config = dict(
    num_hidden_layers=11,
    hidden_size=128,
    num_attention_heads=4,
    num_key_value_heads=4,
    head_dim=32,
    intermediate_size=512,
    vocab_size=2048,
    hidden_act='squared_relu',
    norm='rmsnorm',
    norm_place='pre',
    norm_eps=1e-06,
    positions='rope',
    rope_theta=10000.0,
    rope_fraction=0.5,
    qk_norm=True,
    attn_scale=0.237,
    bias='all',
    tie_word_embeddings='early',
    parallel_block=False,
    extras=['some layers without attention', 'local attention windows', 'gated attention', 'value embeddings', 'hashed n-gram embeddings', 'a smear gate', 'an embedding shortcut', 'learned residual scales', 'capped logits'],
    init='normal',
    init_std_qkv=0.0423,
    init_std_o=0.0525,
    init_std_up=0.0605,
    init_std_down=0.0605,
    optimizer='muon_variant',
    learning_rate=0.00678,
    lr_mult_o=1.43,
    beta1=0.95,
    lr_head=0.018,
    warmup_steps=0,
    schedule='wsd',
    decay_fraction=1.0,
    decay_shape='pow',
    final_lr_fraction=0.1,
    batch_tokens=[16384, 32768, 65536],
    max_seq_len=2048,
    doc_mask=True,
    train_tokens=137800000,
    max_steps=3689,
    dataset='wikipedia_en',
)
Each number is 50 + 12 x the weight over its row's rms, rounded and kept within 0 to 99. Layers, rows and columns count from 0. The size before them is the row's rms in percent of the matrix's.

# layer 7 MLP up, 512x128, rms 0.0608, rows 0-42, columns 32-63
088:60 59 36 49 52 39 53 40 39 44 50 36 50 66 34 64 52 86 45 45 46 60 69 52 45 53 61 45 62 40 26 46
091:53 46 50 60 45 58 39 59 64 43 55 27 48 50 76 50 66 42 51 27 52 49 58 70 40 35 40 48 45 63 34 36
103:63 51 46 47 70 63 68 37 50 60 72 55 52 38 33 43 54 69 34 38 28 32 31 44 45 49 48 58 78 40 47 35
088:53 62 24 60 51 57 53 57 56 50 57 49 40 62 74 30 47 63 64 49 40 35 67 54 49 61 31 74 70 28 68 55
095:58 47 36 83 48 40 45 45 54 61 64 57 52 49 61 55 51 64 56 69 69 79 41 31 56 65 65 41 54 57 36 56
105:32 59 49 70 55 50 38 67 51 44 62 38 30 31 47 53 65 63 50 36 36 37 54 37 59 73 67 47 59 41 41 63
103:42 50 58 45 54 53 49 56 49 40 54 56 36 64 68 50 64 59 38 48 66 38 45 41 61 54 51 32 44 36 51 43
105:39 38 48 48 59 57 50 43 36 58 53 71 46 84 45 42 47 51 43 56 54 50 38 38 57 45 28 63 50 49 53 70
103:28 33 42 43 62 38 50 60 58 48 51 60 53 48 62 71 37 39 56 27 34 60 61 56 59 57 46 58 60 59 35 55
101:53 46 46 52 63 65 63 56 53 42 44 37 59 65 55 54 65 45 61 44 53 67 52 51 54 43 73 69 40 51 31 41
098:69 40 36 58 38 51 64 58 47 58 46 64 74 55 45 38 27 65 45 46 71 62 38 65 54 61 67 51 30 57 59 44
093:38 48 62 54 43 57 50 66 65 66 56 46 61 53 57 48 57 68 56 47 71 46 47 44 52 36 63 37 25 65 39 68
093:49 40 39 58 69 58 14 51 46 43 46 76 56 46 62 54 52 56 54 53 40 44 46 34 52 40 33 60 52 51 40 58
101:52 56 45 50 77 47 31 49 51 52 43 39 51 42 35 56 58 39 72 49 59 72 61 45 37 50 46 46 52 66 52 42
087:58 43 58 50 40 34 51 63 36 78 55 46 40 39 70 55 45 55 25 56 58 49 29 42 36 40 70 43 62 66 42 50
103:53 50 36 62 65 46 34 64 39 45 55 74 56 80 70 37 53 39 38 60 63 77 59 35 55 34 53 39 64 61 38 50
100:49 58 52 52 57 60 51 43 53 41 41 58 29 63 42 51 51 51 63 44 39 47 62 29 26 60 61 62 48 53 56 42
096:57 66 70 31 52 51 44 40 76 57 54 43 52 48 52 52 43 64 44 42 61 51 48 51 75 54 57 53 55 34 50 52
102:29 52 54 51 39 45 41 54 33 38 47 27 69 38 51 34 66 64 43 67 58 34 60 50 48 62 22 65 44 49 25 34
093:30 36 66 32 56 53 56 56 54 50 52 49 52 39 70 36 39 45 44 53 32 38 46 64 48 80 32 53 71 44 36 73
103:44 49 56 45 37 45 39 69 41 63 48 38 39 35 51 61 74 47 44 37 59 50 49 58 71 57 56 75 57 46 61 61
097:38 43 61 69 55 42 55 67 55 50 41 67 49 33 44 49 47 54 39 38 71 57 51 44 50 59 62 59 35 66 57 61
106:55 56 61 48 55 59 49 34 52 56 48 67 64 48 54 37 64 56 59 44 35 28 49 46 55 49 61 54 20 44 38 46
095:46 54 46 53 42 64 69 46 25 52 35 55 43 42 52 55 47 22 61 48 74 44 55 45 50 61 39 36 61 52 62 54
108:52 37 62 42 29 40 78 45 57 29 29 58 55 33 78 53 35 75 48 51 65 53 70 44 55 53 54 61 64 73 37 63
090:28 64 53 52 42 48 43 63 74 55 58 47 57 60 49 51 45 53 40 62 45 21 49 43 53 35 38 43 32 68 47 43
099:41 53 48 72 49 40 32 42 34 55 58 63 67 54 34 67 64 49 47 51 52 42 30 70 60 60 52 39 80 11 39 48
098:39 73 47 46 67 41 46 69 51 48 38 38 52 31 52 67 51 45 32 71 72 55 85 47 45 59 54 49 62 54 35 57
109:49 60 42 63 45 61 48 51 35 33 41 50 44 27 51 63 42 46 56 51 65 66 54 51 68 52 57 60 52 67 31 52
104:42 49 44 67 59 60 67 52 32 45 49 45 53 41 51 30 46 43 56 56 35 57 59 35 57 59 42 65 52 75 55 36
112:40 53 70 40 50 29 42 43 41 63 48 76 51 47 40 44 49 47 57 43 74 53 50 58 63 34 46 53 81 61 20 56
100:49 71 41 52 40 66 48 47 63 64 47 74 35 52 46 43 64 54 38 59 60 45 52 59 40 52 49 31 52 51 73 53
104:60 62 43 59 75 41 50 42 33 65 41 54 57 66 47 40 44 67 73 52 51 43 36 26 46 67 45 55 58 61 39 55
115:38 44 53 42 62 50 42 67 55 83 48 58 34 61 48 54 58 63 42 67 51 33 53 50 47 43 50 50 48 55 53 58
091:69 32 33 86 39 57 49 47 53 39 53 50 61 27 51 30 60 47 37 58 42 48 54 39 65 60 56 41 45 55 35 49
098:31 44 44 53 57 62 54 57 36 40 38 36 39 46 38 47 42 50 71 53 45 51 40 11 48 62 64 47 53 50 51 52
093:42 68 58 55 45 40 61 51 52 51 42 51 46 52 58 52 40 36 66 32 54 67 57 51 55 43 42 47 67 35 38 57
104:39 41 40 20 35 65 37 45 44 32 26 66 65 61 74 51 57 39 51 61 35 72 72 59 41 35 76 45 38 44 36 57
100:24 64 59 61 51 41 39 52 50 38 53 67 60 47 52 77 36 51 33 62 62 41 27 51 33 70 51 62 54 44 48 68
088:73 58 47 58 51 51 57 37 74 53 33 41 45 43 72 69 65 49 40 44 59 76 33 47 55 59 28 50 73 49 36 61
100:32 37 38 42 42 55 64 39 61 54 50 50 72 53 47 44 38 59 65 46 32 54 29 56 37 43 57 31 50 58 46 46
095:60 54 36 48 54 56 34 55 51 52 60 44 48 69 50 52 65 57 43 45 64 55 32 38 41 74 29 68 43 54 45 43
098:51 51 51 27 35 66 53 68 55 52 53 47 53 37 43 63 35 48 41 48 44 42 32 42 36 39 38 72 48 49 55 59